python train.py --n_layer=11 --d_model=96 --n_head=2 --n_kv_head=2 --head_dim=32 --d_mlp=256 --vocab_size=6059 --activation="swiglu" --norm="rmsnorm" --norm_place="pre" --norm_eps=1e-06 --positions="rope" --rope_base=148000.0 --rope_fraction=0.5 --qk_norm=true --attn_scale=0.251 --bias="none" --tie_embeddings="early" --parallel_block=false --extras=["local attention windows", "shifted keys", "gated attention", "exclusive self-attention", "value residuals", "hashed n-gram embeddings", "learned residual scales", "capped logits"] --init="normal" --init_std_qkv=0.0688 --init_std_o=0.0 --init_std_up=0.0688 --init_std_down=0.0 --optimizer="muon_variant" --lr=0.0149 --lr_mult_down=3.0 --beta1=0.95 --lr_head=0.0258 --warmup_steps=53 --schedule="wsd" --decay_fraction=0.78 --decay_shape="linear" --final_lr_fraction=0.0 --batch_tokens=32768 --seq_len=1024 --doc_mask=true --train_tokens=113600000 --steps=3467 --dataset="wikipedia_en"
Each number is 200 + 20 x the weight over its row's rms, rounded and kept within 0 to 999. Layers, rows and columns count from 0. The size before them is the row's rms in percent of the matrix's.

# layer 4 MLP gate, 256x96, rms 0.231, rows 208-232, columns 0-95
106,180,209,178,196,181,232,197,219,197,160,175,217,208,211,207,207,214,183,230,198,211,206,212,172,178,196,237,182,204,226,219,212,215,215,235,241,206,206,185,194,209,229,209,191,203,181,188,201,204,169,182,181,222,171,221,227,234,222,232,204,223,217,203,162,178,207,189,200,214,208,213,201,228,231,215,201,188,207,191,226,200,183,212,185,227,226,186,248,186,214,195,186,242,211,214,236
108,180,195,206,194,197,195,146,200,197,198,203,203,223,206,224,240,168,203,192,207,179,186,208,145,169,219,205,161,200,239,186,192,183,210,209,224,188,226,200,219,195,193,216,220,186,195,224,230,176,175,200,201,224,169,250,175,212,218,196,176,189,196,212,197,173,214,151,200,197,193,202,208,230,192,196,192,198,210,256,205,212,215,194,209,207,220,167,214,197,188,182,193,180,197,205,191
103,202,184,163,185,174,200,209,171,158,176,208,223,188,188,207,211,198,203,213,220,199,214,135,217,229,214,183,171,220,190,176,204,199,200,182,200,213,219,192,186,205,219,156,204,167,205,218,190,210,203,183,209,186,210,213,172,211,178,208,180,219,214,182,205,197,229,227,178,182,254,206,183,195,209,180,176,199,225,160,220,202,205,210,201,220,226,160,183,204,178,184,205,196,218,230,195
095,206,231,211,215,217,208,214,179,225,195,213,170,190,188,193,183,201,225,175,192,204,240,233,191,192,215,168,175,178,199,206,223,207,215,187,171,178,209,193,173,159,216,215,174,196,185,176,192,212,223,177,207,213,209,182,175,226,159,252,235,227,196,196,173,213,173,182,173,230,197,193,216,206,204,187,227,189,254,187,199,194,200,225,218,201,199,185,195,188,208,225,206,215,195,182,202
100,201,205,208,224,203,195,211,192,208,195,200,217,176,164,231,217,214,171,194,197,215,208,183,163,177,188,197,197,182,218,187,202,205,187,217,163,180,198,203,191,212,178,180,194,208,165,202,208,188,193,221,212,223,182,177,202,237,199,166,173,210,218,177,201,227,227,194,219,217,219,191,257,157,206,164,217,187,195,181,196,163,208,197,198,208,204,217,172,215,255,231,192,204,180,225,183
107,167,213,181,219,224,229,229,170,187,195,231,223,172,189,224,174,207,218,183,213,204,211,201,216,181,226,195,160,239,194,170,176,195,199,179,210,189,217,207,193,197,191,193,178,196,221,188,173,199,207,202,172,167,184,219,239,203,223,176,198,226,238,188,189,173,244,189,182,223,229,196,183,196,186,240,201,217,207,212,208,178,185,210,186,173,191,190,187,187,194,214,192,170,231,207,220
106,207,209,215,220,199,210,186,198,207,248,189,213,148,190,192,200,175,201,195,192,186,204,234,195,186,236,181,196,208,201,209,228,208,174,199,182,166,211,202,191,191,194,206,152,172,214,200,202,178,168,192,190,215,137,189,200,234,209,198,229,206,239,196,176,212,199,196,172,216,228,209,175,229,226,190,190,198,171,201,193,201,180,199,192,209,202,192,194,184,210,225,188,162,242,212,208
097,174,158,219,218,144,262,235,196,205,228,221,141,214,209,219,210,202,218,241,212,203,212,184,192,185,189,187,216,209,200,208,225,183,191,188,212,204,185,205,181,201,193,207,233,198,151,188,185,177,224,216,175,244,188,227,205,184,198,206,188,206,216,191,202,196,186,194,206,204,214,183,207,187,184,225,221,208,178,194,190,212,201,195,198,201,173,180,188,211,172,199,215,225,203,220,192
101,161,203,203,194,204,193,195,183,175,165,183,195,178,217,212,207,203,144,199,193,191,177,226,211,223,217,234,191,165,159,200,174,188,237,217,172,205,174,203,196,175,182,169,208,227,163,173,207,186,209,167,216,221,205,200,189,202,173,222,201,185,215,227,187,180,186,197,170,182,185,209,198,186,192,188,184,193,202,207,186,187,199,208,197,161,193,187,147,197,216,195,184,200,170,193,174
098,199,203,195,228,239,223,217,189,190,204,195,215,166,201,178,212,190,217,191,205,196,204,210,156,198,189,183,195,199,230,230,225,217,199,222,192,206,189,240,204,189,177,203,203,203,179,208,196,179,186,208,219,189,183,167,203,218,201,179,159,208,203,195,232,181,193,187,169,221,195,203,215,223,203,189,251,239,225,191,234,209,184,227,190,204,187,180,179,201,165,227,211,190,150,172,168
098,194,192,223,214,220,214,197,208,202,193,191,175,204,206,183,216,178,215,234,199,186,187,181,228,175,206,194,187,175,198,220,211,175,223,223,163,190,193,225,236,188,173,222,203,179,195,240,164,191,186,155,218,205,179,168,186,212,200,184,195,173,185,225,184,202,215,183,210,238,220,171,183,200,159,177,169,180,226,171,208,190,216,178,170,223,171,190,232,195,204,203,192,180,194,213,195
098,205,171,191,185,189,212,208,212,206,228,208,216,226,190,185,188,229,216,202,194,227,201,189,197,186,203,194,213,198,215,227,220,190,209,215,184,141,206,180,175,190,210,216,211,194,187,186,201,251,209,219,232,211,224,167,185,194,186,197,186,195,230,177,213,241,216,182,188,211,178,216,189,199,241,198,172,222,168,223,201,201,193,221,164,185,232,169,161,206,243,222,215,196,205,186,193
097,176,174,185,228,186,192,182,207,205,164,161,216,229,180,177,185,192,204,191,214,193,217,183,215,199,227,197,195,184,209,205,241,191,186,234,232,162,192,214,166,215,191,216,205,182,186,217,206,183,195,195,188,185,180,206,218,207,193,215,186,196,221,252,193,240,202,210,196,209,202,187,192,165,216,225,183,213,207,209,195,192,213,204,170,203,167,241,209,215,209,241,157,196,205,160,216
099,198,207,169,158,197,221,204,235,170,223,215,170,180,208,181,216,204,197,190,213,201,234,194,225,183,184,187,218,224,205,201,201,211,222,226,188,217,227,226,179,222,203,196,235,223,164,214,142,177,211,243,188,187,244,195,191,221,179,187,220,199,212,200,180,183,208,168,198,224,210,187,196,189,217,216,201,203,203,236,190,180,196,217,199,180,225,173,214,195,187,199,200,238,194,182,198
095,219,190,198,159,178,216,190,206,207,170,213,194,193,198,183,223,229,183,202,175,193,197,227,213,193,219,208,207,150,203,229,208,231,170,231,169,195,196,220,200,178,225,202,194,199,181,170,218,222,203,217,203,195,229,192,205,258,184,201,249,220,200,166,197,204,193,209,170,207,216,190,211,214,213,199,191,178,174,223,190,201,209,152,192,176,183,178,177,172,181,175,207,197,187,214,198
092,175,213,238,209,226,184,194,225,226,221,168,225,207,205,234,192,224,191,219,195,180,218,196,190,220,170,183,230,197,202,215,182,226,190,205,174,185,205,230,225,187,169,186,196,200,175,211,225,222,198,216,193,198,194,197,199,215,192,200,192,199,170,169,204,169,168,182,176,194,185,208,180,209,245,216,214,245,186,168,176,180,206,169,204,222,180,158,174,194,182,208,200,190,195,168,198
099,194,242,201,190,207,196,149,186,214,221,215,187,171,187,207,183,182,197,242,192,204,180,183,186,199,185,182,159,191,232,184,198,184,206,198,212,191,213,216,169,218,202,214,211,181,158,195,209,160,160,199,183,177,209,226,212,241,204,229,177,210,224,185,192,191,207,176,159,198,167,217,209,209,189,202,196,181,195,224,201,227,174,182,215,205,222,210,209,186,194,239,192,171,189,198,187
092,209,186,176,220,207,183,227,181,190,201,172,204,184,190,182,197,198,236,202,231,174,215,223,194,220,212,195,139,184,194,215,154,205,241,236,205,211,203,185,217,206,211,200,242,197,181,224,216,165,215,231,211,182,200,170,181,236,175,193,198,212,183,192,203,206,179,182,195,189,213,194,218,208,242,225,218,193,240,207,192,183,174,204,229,215,185,219,205,201,190,229,209,197,195,217,195
095,198,198,228,208,229,192,231,231,202,247,200,197,164,165,214,216,199,196,200,187,177,177,185,208,169,191,196,188,221,216,163,179,187,199,171,219,208,204,173,180,194,179,221,189,214,171,187,207,217,209,214,208,216,198,208,226,220,194,165,185,195,208,167,175,243,216,200,211,230,217,193,162,205,210,166,210,201,195,201,243,205,181,209,175,232,220,192,198,199,175,208,213,229,164,189,209
097,194,213,253,241,182,181,182,221,184,237,195,192,199,209,178,199,197,192,166,211,192,202,182,219,214,223,192,239,203,212,244,169,199,239,195,180,199,224,192,201,174,202,179,201,226,183,195,233,180,191,201,182,181,160,176,163,200,201,184,183,232,236,194,208,236,175,205,202,200,217,190,216,174,189,219,209,189,218,192,199,189,199,232,198,227,243,203,198,191,208,217,199,200,210,217,184
102,212,216,188,213,211,184,209,231,210,202,199,167,172,197,202,208,191,226,210,187,194,196,197,205,175,196,236,230,220,206,154,207,234,193,209,203,210,192,175,223,222,174,184,233,216,199,187,166,193,187,164,188,201,180,191,228,211,189,220,174,187,228,232,197,238,204,212,179,211,198,209,183,180,198,198,180,176,194,188,218,167,194,216,149,190,205,191,189,143,219,191,169,209,178,206,229
099,197,197,210,198,230,212,195,189,193,156,236,195,182,205,215,192,172,170,192,217,163,210,205,210,196,206,203,221,222,213,219,174,183,227,221,199,173,213,223,226,179,173,226,215,200,198,193,174,175,214,222,199,211,217,169,186,221,212,215,187,201,204,204,207,205,201,197,151,171,198,209,163,216,211,208,227,228,197,224,219,216,231,210,199,197,142,228,182,168,187,224,230,224,194,197,182
100,234,221,209,190,182,196,157,166,206,192,186,226,177,225,217,211,176,204,232,181,158,169,214,231,202,209,193,212,186,233,204,196,216,191,244,212,234,207,205,157,195,211,189,249,195,195,192,190,209,190,216,194,197,212,209,197,203,202,172,166,186,219,176,200,196,172,164,221,183,219,245,199,205,206,214,218,199,215,231,204,195,189,196,194,201,203,203,163,234,190,222,185,198,200,219,214
119,204,177,213,209,205,165,213,214,241,174,177,204,206,196,199,196,200,247,190,164,222,211,199,223,165,188,222,190,188,184,236,207,154,188,183,182,189,220,184,210,168,183,184,214,155,202,209,203,166,188,204,207,193,176,217,223,195,221,202,173,192,208,217,227,199,176,191,222,179,204,162,188,187,192,192,188,228,207,181,196,181,237,176,194,170,210,224,222,230,196,206,180,178,182,199,180
099,225,196,187,243,205,191,194,191,222,219,178,195,222,204,182,202,166,209,204,201,207,214,170,174,197,228,195,201,162,177,233,209,203,217,190,158,177,197,186,219,201,208,186,188,211,219,169,240,159,176,187,192,203,187,195,188,183,215,169,155,177,202,243,206,235,212,186,169,220,199,171,184,207,216,176,191,191,194,223,159,216,226,208,194,211,203,182,213,212,181,178,208,212,192,219,209
# layer 4 MLP up, 256x96, rms 0.246, rows 208-231, columns 0-95
108,209,173,244,177,224,189,231,242,160,198,218,203,220,227,216,199,193,214,184,190,150,190,193,197,188,229,222,209,186,213,207,220,180,190,192,174,196,201,223,184,237,204,184,212,214,220,209,167,213,204,197,202,202,212,180,196,166,200,218,230,206,195,197,254,215,217,200,175,210,222,194,208,229,201,174,180,193,193,193,208,212,219,205,231,180,188,210,177,187,221,156,216,172,202,171,194
101,201,204,194,203,255,227,193,213,198,193,159,202,184,179,193,212,184,153,207,180,247,178,196,218,181,215,221,260,178,200,228,218,186,195,187,191,217,207,202,226,201,204,198,183,181,185,163,240,202,170,222,219,187,191,224,151,173,203,178,185,231,192,182,213,173,203,201,196,215,218,197,186,191,193,210,186,196,193,194,209,182,217,159,206,180,188,214,191,210,209,203,194,196,174,190,211
104,195,208,208,189,213,152,188,214,245,233,215,194,217,200,219,211,205,171,174,183,177,194,214,205,204,218,181,200,174,240,218,220,190,196,189,163,197,176,203,209,186,206,193,185,219,217,226,206,176,184,195,154,209,191,222,208,209,199,209,230,200,193,200,186,232,211,192,192,176,163,197,209,217,203,183,220,134,222,226,173,187,169,202,190,164,192,218,196,209,230,206,203,188,182,174,199
102,227,195,198,189,182,196,221,187,188,178,197,207,212,205,192,238,225,207,199,212,224,178,173,197,193,175,227,198,157,180,218,171,246,219,201,219,218,178,199,195,191,176,226,186,217,187,216,210,187,222,192,231,221,223,197,168,196,203,181,183,210,163,210,191,176,204,220,220,200,162,184,201,209,210,179,179,245,206,185,212,185,210,207,171,169,160,246,217,192,221,197,201,214,218,175,214
103,195,202,241,210,196,192,209,237,215,222,187,217,173,185,216,211,168,201,182,216,211,178,185,199,184,198,234,215,197,205,231,205,201,210,232,180,196,211,211,192,215,218,204,170,212,198,215,217,173,168,207,199,171,180,209,183,216,194,175,183,216,205,181,167,203,217,178,208,178,203,231,222,191,182,192,230,203,186,219,161,177,190,182,172,178,245,187,150,223,224,181,172,223,174,214,182
102,211,190,205,199,214,239,234,216,218,186,198,250,167,189,203,195,174,231,217,170,190,191,186,207,235,220,224,199,181,180,182,225,218,209,221,190,177,190,208,151,187,177,220,171,222,190,206,190,191,209,207,215,207,185,167,215,181,189,193,212,203,196,214,238,216,192,188,209,205,204,197,222,237,201,235,209,208,177,171,234,201,197,201,250,232,187,223,211,194,219,208,188,175,215,223,198
093,205,196,192,174,201,184,222,218,193,183,245,180,188,212,198,174,225,180,217,200,176,182,204,187,188,201,238,232,196,195,206,225,194,180,226,227,192,170,173,190,177,220,193,215,204,211,230,170,216,195,184,208,177,228,166,196,224,184,191,233,219,180,190,178,172,168,169,250,181,179,203,230,195,193,234,191,185,209,195,202,217,227,204,187,210,247,196,180,204,204,191,221,183,181,198,193
106,173,185,229,206,212,200,186,192,205,220,154,195,207,220,184,242,184,215,239,200,202,185,219,201,185,189,163,191,205,213,197,243,197,177,223,206,161,194,216,193,199,198,178,202,182,191,196,222,223,220,214,191,215,196,245,246,155,200,185,162,224,201,215,204,200,197,213,182,200,219,204,203,176,221,202,204,214,235,183,190,210,219,172,233,183,208,210,223,201,159,198,168,192,181,198,200
105,194,172,204,205,201,147,228,196,208,200,199,203,210,214,180,183,185,148,218,195,196,182,207,198,224,252,168,177,166,202,196,173,179,194,231,174,230,212,227,164,217,201,201,189,163,208,192,171,189,210,212,186,224,205,179,205,176,178,207,196,193,174,250,194,223,160,197,188,178,200,210,202,209,189,192,194,229,194,201,201,205,178,220,168,195,198,195,183,234,188,215,198,192,184,201,216
104,198,196,227,198,235,187,158,194,194,199,191,193,193,200,192,163,221,158,198,216,207,192,196,208,227,230,210,170,220,194,227,203,216,193,214,205,177,172,188,177,227,200,208,184,159,195,197,215,198,188,206,201,211,171,196,222,207,162,222,246,201,212,213,199,219,211,173,189,237,173,193,223,168,178,218,224,208,185,207,184,203,158,181,218,186,194,168,174,165,224,208,181,205,174,209,192
108,191,186,208,173,170,213,216,215,194,182,177,222,219,233,195,206,225,219,169,198,203,221,195,195,223,191,211,227,168,180,204,203,226,189,201,186,193,233,178,175,193,239,219,171,200,212,174,226,223,229,204,210,186,242,201,201,209,208,196,195,204,193,197,228,187,217,221,190,208,215,197,233,176,253,229,191,179,184,187,212,202,212,213,243,172,210,216,151,179,187,175,179,197,184,204,189
101,187,199,226,241,193,182,198,199,181,233,195,241,181,224,235,202,196,223,202,166,220,204,172,197,241,184,220,203,204,207,184,197,215,193,237,217,203,199,207,225,171,218,226,170,193,212,213,199,208,192,183,193,206,209,186,193,209,226,182,195,220,200,202,195,181,148,208,181,204,195,164,192,192,202,188,204,205,166,194,211,246,176,205,202,188,206,248,212,214,208,202,261,185,182,192,203
089,197,250,213,218,210,170,219,215,231,196,208,242,190,190,198,197,166,177,212,169,219,228,214,190,177,214,213,198,199,155,205,209,193,208,191,190,210,194,215,181,219,235,230,202,236,190,196,192,201,211,163,173,216,201,206,217,227,190,204,198,181,197,200,152,198,196,188,204,236,216,222,214,226,190,222,248,187,238,202,188,243,222,205,204,212,215,195,175,178,200,194,219,206,218,191,197
097,172,175,216,200,255,230,205,205,193,174,174,203,217,203,193,175,214,223,176,185,219,215,176,218,234,183,199,188,194,197,176,184,197,187,190,224,205,183,198,186,169,213,216,185,178,164,205,202,210,178,174,237,192,180,223,231,182,212,187,189,224,192,189,167,224,194,206,171,181,189,181,222,175,186,185,212,206,215,171,191,188,166,177,218,217,155,206,199,231,189,202,190,176,215,234,211
087,203,170,208,186,202,214,175,192,195,173,183,199,149,205,184,214,201,214,184,189,176,189,186,199,173,188,196,231,195,191,223,184,227,193,187,170,206,167,202,214,214,218,211,167,216,181,214,179,240,213,196,208,204,210,190,232,224,178,213,231,218,207,196,189,220,205,196,219,140,209,207,195,157,201,227,196,191,189,203,220,163,225,205,194,174,200,174,228,199,193,153,188,232,177,210,187
093,186,198,195,177,221,197,202,200,159,174,175,234,203,198,214,181,167,194,174,199,196,190,205,150,189,208,162,189,208,173,181,214,204,181,228,156,212,193,220,182,182,214,228,194,222,208,202,221,210,239,170,189,222,219,184,170,216,197,208,222,237,202,199,209,201,215,231,214,171,191,220,174,220,208,223,198,226,181,222,195,195,180,163,186,195,223,202,221,221,200,182,208,212,172,216,230
096,183,186,187,172,197,195,186,200,180,210,196,202,192,199,165,221,180,224,202,209,185,214,187,151,170,198,207,179,194,214,196,202,180,222,160,167,202,232,198,185,207,191,203,231,188,194,227,203,200,220,146,199,178,200,206,179,217,192,251,213,191,230,194,180,193,196,193,192,193,161,190,198,181,230,205,205,201,228,240,184,195,232,204,201,203,250,210,171,205,210,161,184,204,196,179,221
112,223,191,200,219,162,193,211,187,189,217,197,214,173,186,204,198,194,210,200,216,195,238,222,151,194,215,215,164,172,225,225,131,195,230,239,226,215,238,195,204,233,251,200,217,197,212,192,213,166,208,215,227,203,207,197,207,186,186,195,193,210,198,199,210,198,196,215,191,192,189,205,194,205,235,214,194,210,228,185,206,165,168,214,231,208,203,208,178,185,207,217,207,218,191,223,207
094,203,195,193,206,181,193,146,182,205,181,199,190,215,237,219,191,218,186,198,177,187,182,220,217,218,211,206,208,204,205,247,211,200,203,197,211,185,225,239,208,239,199,175,205,197,170,208,152,208,188,212,204,222,201,174,190,218,196,218,206,188,173,183,181,169,175,210,214,230,184,196,187,188,173,201,138,217,201,210,163,197,230,208,187,211,191,251,205,183,228,206,207,196,200,182,200
099,187,179,193,164,198,212,218,184,175,206,209,199,198,158,179,229,224,192,197,195,201,201,187,229,221,211,203,183,193,217,163,205,199,232,202,170,198,211,196,199,217,201,189,185,213,203,192,229,185,209,248,221,197,210,179,166,193,170,166,196,178,182,217,204,217,183,231,193,210,162,205,166,224,221,207,184,240,179,209,220,168,223,176,177,219,227,183,182,221,169,186,175,203,206,169,195
098,209,235,224,196,212,187,182,194,211,220,214,179,177,179,189,191,175,202,220,210,214,191,184,204,223,196,185,205,215,202,173,180,169,212,194,187,194,211,233,209,188,208,193,210,213,199,150,193,221,230,182,164,204,196,210,216,224,213,199,193,244,232,205,205,242,205,175,205,185,221,218,227,183,179,217,216,196,186,174,242,205,152,202,181,170,217,200,172,191,234,209,176,231,225,201,219
094,217,207,199,204,235,211,199,176,191,216,193,180,189,182,213,188,202,227,185,215,233,200,207,192,175,171,181,173,202,213,208,220,191,228,189,215,184,202,238,174,221,174,199,193,195,226,167,175,195,241,242,213,194,180,174,224,198,208,225,186,219,190,189,199,193,214,208,162,232,201,203,213,201,224,184,241,192,234,235,233,221,204,214,216,194,176,203,214,175,240,206,180,193,204,167,227
092,217,199,163,204,222,215,170,185,185,188,212,190,188,193,203,189,162,184,217,216,213,159,202,191,150,216,194,199,196,173,185,202,202,177,219,197,217,172,229,177,199,192,182,235,189,173,207,218,206,199,197,226,197,189,160,178,144,208,180,195,198,205,248,171,213,198,183,218,205,180,201,171,186,199,194,194,196,228,209,206,227,245,156,179,212,207,195,184,197,204,205,183,205,171,195,193
110,206,190,196,201,193,202,188,187,164,200,197,220,196,236,186,202,172,212,220,220,184,154,210,217,216,143,213,197,211,177,180,208,201,190,211,172,185,215,229,207,201,206,215,228,233,181,175,203,233,188,177,218,215,193,200,225,254,203,201,234,194,199,213,206,220,199,206,210,231,164,215,185,160,186,198,179,227,230,189,182,237,199,173,213,177,231,204,222,193,202,212,183,209,211,213,199
# layer 4 MLP down (transposed), 256x96, rms 0.251, rows 208-231, columns 0-95
104,191,201,221,235,214,180,217,156,210,221,212,190,157,213,199,179,206,247,225,201,193,210,217,225,190,197,240,203,214,202,200,186,203,184,215,194,194,196,175,172,204,230,193,148,214,206,180,197,205,218,183,202,192,212,211,184,160,206,213,156,210,192,220,238,189,197,221,236,205,217,166,181,175,196,175,213,216,199,232,198,174,211,212,215,188,171,202,205,190,196,162,215,215,223,182,199
107,221,187,217,184,183,214,211,219,205,179,195,218,217,233,248,197,209,205,216,245,201,189,176,237,215,171,215,191,202,192,238,220,188,202,174,217,197,197,212,147,174,198,221,204,231,209,209,200,162,189,218,157,209,206,188,193,216,187,181,223,215,204,193,212,170,177,232,209,216,198,208,196,201,157,168,210,222,152,185,168,196,200,184,206,194,170,207,207,197,206,189,198,207,183,185,212
102,211,195,195,207,166,215,192,195,181,207,216,173,208,203,220,190,201,199,211,145,193,195,235,164,205,213,168,241,218,152,232,239,189,212,195,228,192,178,194,194,181,210,226,234,202,185,183,214,206,204,217,189,175,208,174,193,201,222,159,203,194,233,157,199,184,186,205,208,208,211,187,160,171,178,203,213,183,209,222,223,203,207,183,214,208,198,199,196,197,202,179,199,154,208,181,219
098,162,188,218,212,200,182,191,164,202,208,169,187,185,197,190,191,178,194,211,169,217,215,194,185,208,188,212,148,225,217,178,172,173,199,222,195,182,231,203,197,170,172,164,206,206,210,172,193,219,171,178,174,199,226,161,230,187,176,232,218,200,229,190,204,217,221,180,197,183,197,204,177,211,198,211,200,176,197,182,176,239,193,196,237,190,180,232,179,193,199,189,190,183,182,223,188
102,214,201,210,193,192,201,154,203,195,216,194,190,186,212,189,224,211,174,197,204,223,166,191,202,195,196,214,203,188,219,192,184,177,203,204,219,205,185,233,191,182,214,223,148,222,223,231,175,201,219,211,167,212,181,190,196,200,210,172,195,161,176,234,174,245,195,210,173,197,173,210,240,216,179,166,202,202,171,214,190,186,205,221,186,171,169,215,185,208,209,232,163,179,206,196,180
105,204,194,211,197,193,182,174,208,187,195,231,208,217,197,201,203,200,162,180,169,232,211,192,171,201,169,203,216,222,211,201,223,199,186,223,221,186,220,211,217,209,199,201,183,208,206,209,204,220,200,207,209,205,188,236,242,185,178,221,211,200,247,216,173,225,194,205,192,224,228,201,195,198,186,194,201,196,259,202,201,188,165,230,214,187,212,160,221,206,226,256,150,207,187,212,201
100,221,188,202,204,209,208,199,215,198,228,193,163,167,168,195,205,197,230,190,183,177,199,218,206,209,173,203,199,219,214,165,214,257,245,190,200,194,207,197,199,224,200,184,190,183,220,184,232,225,197,180,187,224,170,198,205,215,221,204,200,205,176,205,180,221,202,237,211,189,197,213,135,189,209,211,206,196,170,208,213,156,182,173,196,199,192,207,179,206,205,197,172,221,236,230,212
084,212,232,179,183,243,158,221,187,194,223,145,264,214,160,180,194,204,162,181,180,187,201,208,176,210,229,209,179,191,193,212,187,247,214,201,201,211,198,212,217,194,187,195,193,212,208,211,210,217,212,170,189,185,211,188,227,203,181,212,216,196,184,221,179,194,207,226,222,218,190,182,188,223,220,201,187,212,217,197,191,224,214,219,197,227,202,196,198,192,221,175,214,234,213,173,215
098,175,198,191,199,212,138,174,161,191,223,193,197,209,212,224,202,200,185,195,192,198,192,193,209,235,199,167,208,187,191,199,210,166,204,212,181,217,218,207,209,244,198,187,185,188,172,200,181,199,219,217,212,176,201,183,203,182,169,182,175,198,206,265,214,184,176,209,159,188,194,205,206,163,188,189,198,231,175,190,219,200,202,189,205,196,194,247,151,193,195,208,195,217,193,200,176
104,222,214,179,195,184,195,177,224,194,200,211,217,195,241,180,212,167,220,199,215,193,212,214,181,195,210,221,160,188,189,176,193,185,195,185,158,223,197,164,172,216,193,219,213,229,224,214,211,188,190,200,213,229,217,167,196,193,200,191,131,190,205,216,203,205,188,212,169,176,227,197,178,229,210,188,211,248,170,201,189,204,199,192,215,193,205,182,174,222,158,215,212,172,202,205,212
100,207,191,169,230,188,213,220,179,197,164,189,211,167,191,182,189,210,202,209,176,175,195,228,205,188,193,183,192,172,212,176,185,216,195,181,200,155,194,204,199,181,203,182,192,252,225,186,206,190,205,192,215,224,225,249,197,195,217,186,224,216,187,194,182,224,209,179,182,165,196,158,225,181,176,205,243,194,181,190,207,219,210,195,198,231,225,227,200,232,215,190,164,194,196,226,208
099,187,190,214,182,170,171,182,203,178,198,200,175,201,202,202,199,186,177,190,198,215,207,256,234,212,213,200,195,193,208,197,170,205,174,192,231,200,192,212,201,159,184,220,176,192,199,206,160,150,207,189,185,189,198,189,181,162,151,209,198,211,192,195,235,188,205,179,215,223,247,177,184,201,202,167,220,167,200,226,211,207,206,183,243,192,204,205,232,194,206,195,189,192,221,184,189
094,210,192,186,168,210,215,227,184,206,209,190,185,169,232,203,214,195,213,215,232,217,184,218,173,212,209,204,198,191,188,179,220,199,191,198,216,186,235,169,193,196,190,178,226,205,186,192,245,178,210,236,224,204,221,160,194,212,201,190,223,194,237,211,196,176,187,184,193,210,240,200,211,157,187,188,197,224,232,206,181,208,195,213,205,209,254,221,220,215,214,187,212,207,199,259,212
096,206,221,192,219,205,237,209,165,188,205,206,202,200,195,215,200,227,196,210,168,198,216,187,236,163,165,209,196,246,229,226,236,250,194,193,243,211,234,209,210,197,186,196,232,213,168,185,198,165,181,217,160,191,209,178,197,221,210,206,214,171,174,207,219,194,196,179,193,198,172,189,200,207,209,208,200,211,197,218,218,174,203,203,205,206,182,220,203,222,162,194,214,215,206,192,165
094,196,185,197,163,207,229,187,171,208,199,183,214,218,203,184,202,221,166,203,171,199,216,218,186,174,183,175,205,195,250,219,211,218,200,223,177,184,198,226,180,164,203,210,203,229,206,191,202,228,190,185,189,187,217,214,199,230,189,215,211,191,189,175,193,184,191,229,176,185,171,203,229,165,198,214,193,171,154,247,206,190,202,197,183,188,232,234,183,198,178,204,212,226,208,239,176
089,205,192,166,174,160,223,164,172,162,179,240,185,206,185,156,192,254,203,199,195,205,213,214,211,209,216,197,189,219,207,205,220,210,199,168,198,171,199,151,217,224,192,205,191,176,182,189,199,184,192,198,213,203,187,203,184,202,216,200,234,215,231,226,189,202,201,215,215,211,218,186,214,184,174,212,185,185,228,191,213,216,188,229,165,192,203,230,209,203,220,223,204,158,220,200,183
095,189,219,223,227,197,207,223,205,188,210,198,219,193,186,203,204,231,232,190,211,192,193,199,210,235,166,116,227,190,178,203,193,201,183,200,215,212,177,213,164,196,212,207,171,171,183,193,192,205,211,196,191,214,212,229,203,186,185,194,171,222,212,203,194,223,172,196,208,212,184,192,242,238,218,207,173,203,219,194,218,202,188,160,225,192,215,181,174,192,194,213,227,211,215,228,172
103,228,197,226,217,194,186,200,218,233,215,202,187,172,172,214,222,182,210,200,170,213,208,208,192,192,216,200,191,218,207,179,202,189,190,214,209,229,173,253,152,231,192,207,203,189,231,210,216,241,241,211,198,200,189,185,174,192,168,189,219,164,163,212,217,207,215,227,179,180,202,250,187,200,201,215,181,221,219,208,159,170,173,188,200,217,200,199,206,190,211,205,187,190,203,179,203
093,229,178,170,189,220,187,217,198,173,215,212,206,197,248,209,219,201,196,184,210,211,200,151,209,197,175,212,196,227,187,206,199,202,212,211,192,183,178,203,188,189,222,201,203,199,192,192,210,192,208,185,176,227,211,228,192,189,176,159,165,225,219,184,229,184,245,219,201,194,204,208,217,228,222,217,223,190,196,177,218,228,226,179,228,184,178,143,200,212,216,189,231,163,218,193,194
098,223,218,234,227,195,235,175,187,230,215,198,197,201,199,193,158,180,200,193,214,222,236,182,181,196,215,187,216,201,208,240,162,206,187,205,199,197,188,176,201,188,229,217,196,160,217,232,188,221,213,211,195,208,201,251,189,212,227,221,180,176,230,159,186,202,215,181,234,218,222,180,211,209,186,185,226,202,158,182,207,197,199,212,204,213,185,176,194,205,236,206,209,189,202,201,175
099,214,187,206,179,204,197,180,199,188,213,221,206,214,230,222,227,183,178,186,186,233,214,187,195,191,261,203,240,188,195,190,187,174,179,211,232,195,210,167,179,170,196,189,208,191,224,172,182,228,196,191,196,208,206,160,215,211,208,202,176,209,190,216,200,172,192,206,184,189,199,207,195,154,202,210,207,184,216,153,187,137,164,204,196,165,206,201,206,194,178,196,190,215,216,184,214
098,243,195,228,226,242,193,210,218,223,213,207,143,231,179,201,241,206,196,209,191,178,204,203,206,219,209,182,204,174,171,247,184,179,200,206,235,211,207,223,199,209,218,210,195,176,203,186,218,196,212,222,235,194,199,221,172,194,193,187,184,174,228,198,206,197,179,164,186,172,225,209,219,177,197,190,183,200,196,171,162,171,213,203,197,198,193,225,228,191,215,198,191,201,169,197,191
096,212,216,233,201,215,205,162,182,202,185,198,169,222,198,219,172,164,185,195,200,209,166,199,195,187,191,204,225,193,200,212,237,194,235,204,189,217,208,204,207,192,229,227,194,209,184,223,187,221,214,204,195,226,182,216,205,198,203,239,192,214,206,234,192,229,181,197,266,217,212,204,228,205,180,216,188,210,179,218,193,220,160,154,195,175,195,203,198,188,213,220,154,192,209,232,211
106,218,230,176,218,154,193,210,205,223,203,204,198,191,203,182,198,186,226,187,229,163,186,195,235,204,189,165,233,172,168,175,240,210,235,214,197,223,168,192,209,206,189,197,204,204,205,211,220,202,176,202,233,217,186,208,237,173,218,180,212,167,197,209,207,197,173,206,182,242,199,185,164,192,174,195,207,195,194,223,217,200,192,202,184,194,197,210,189,153,200,206,181,203,219,242,186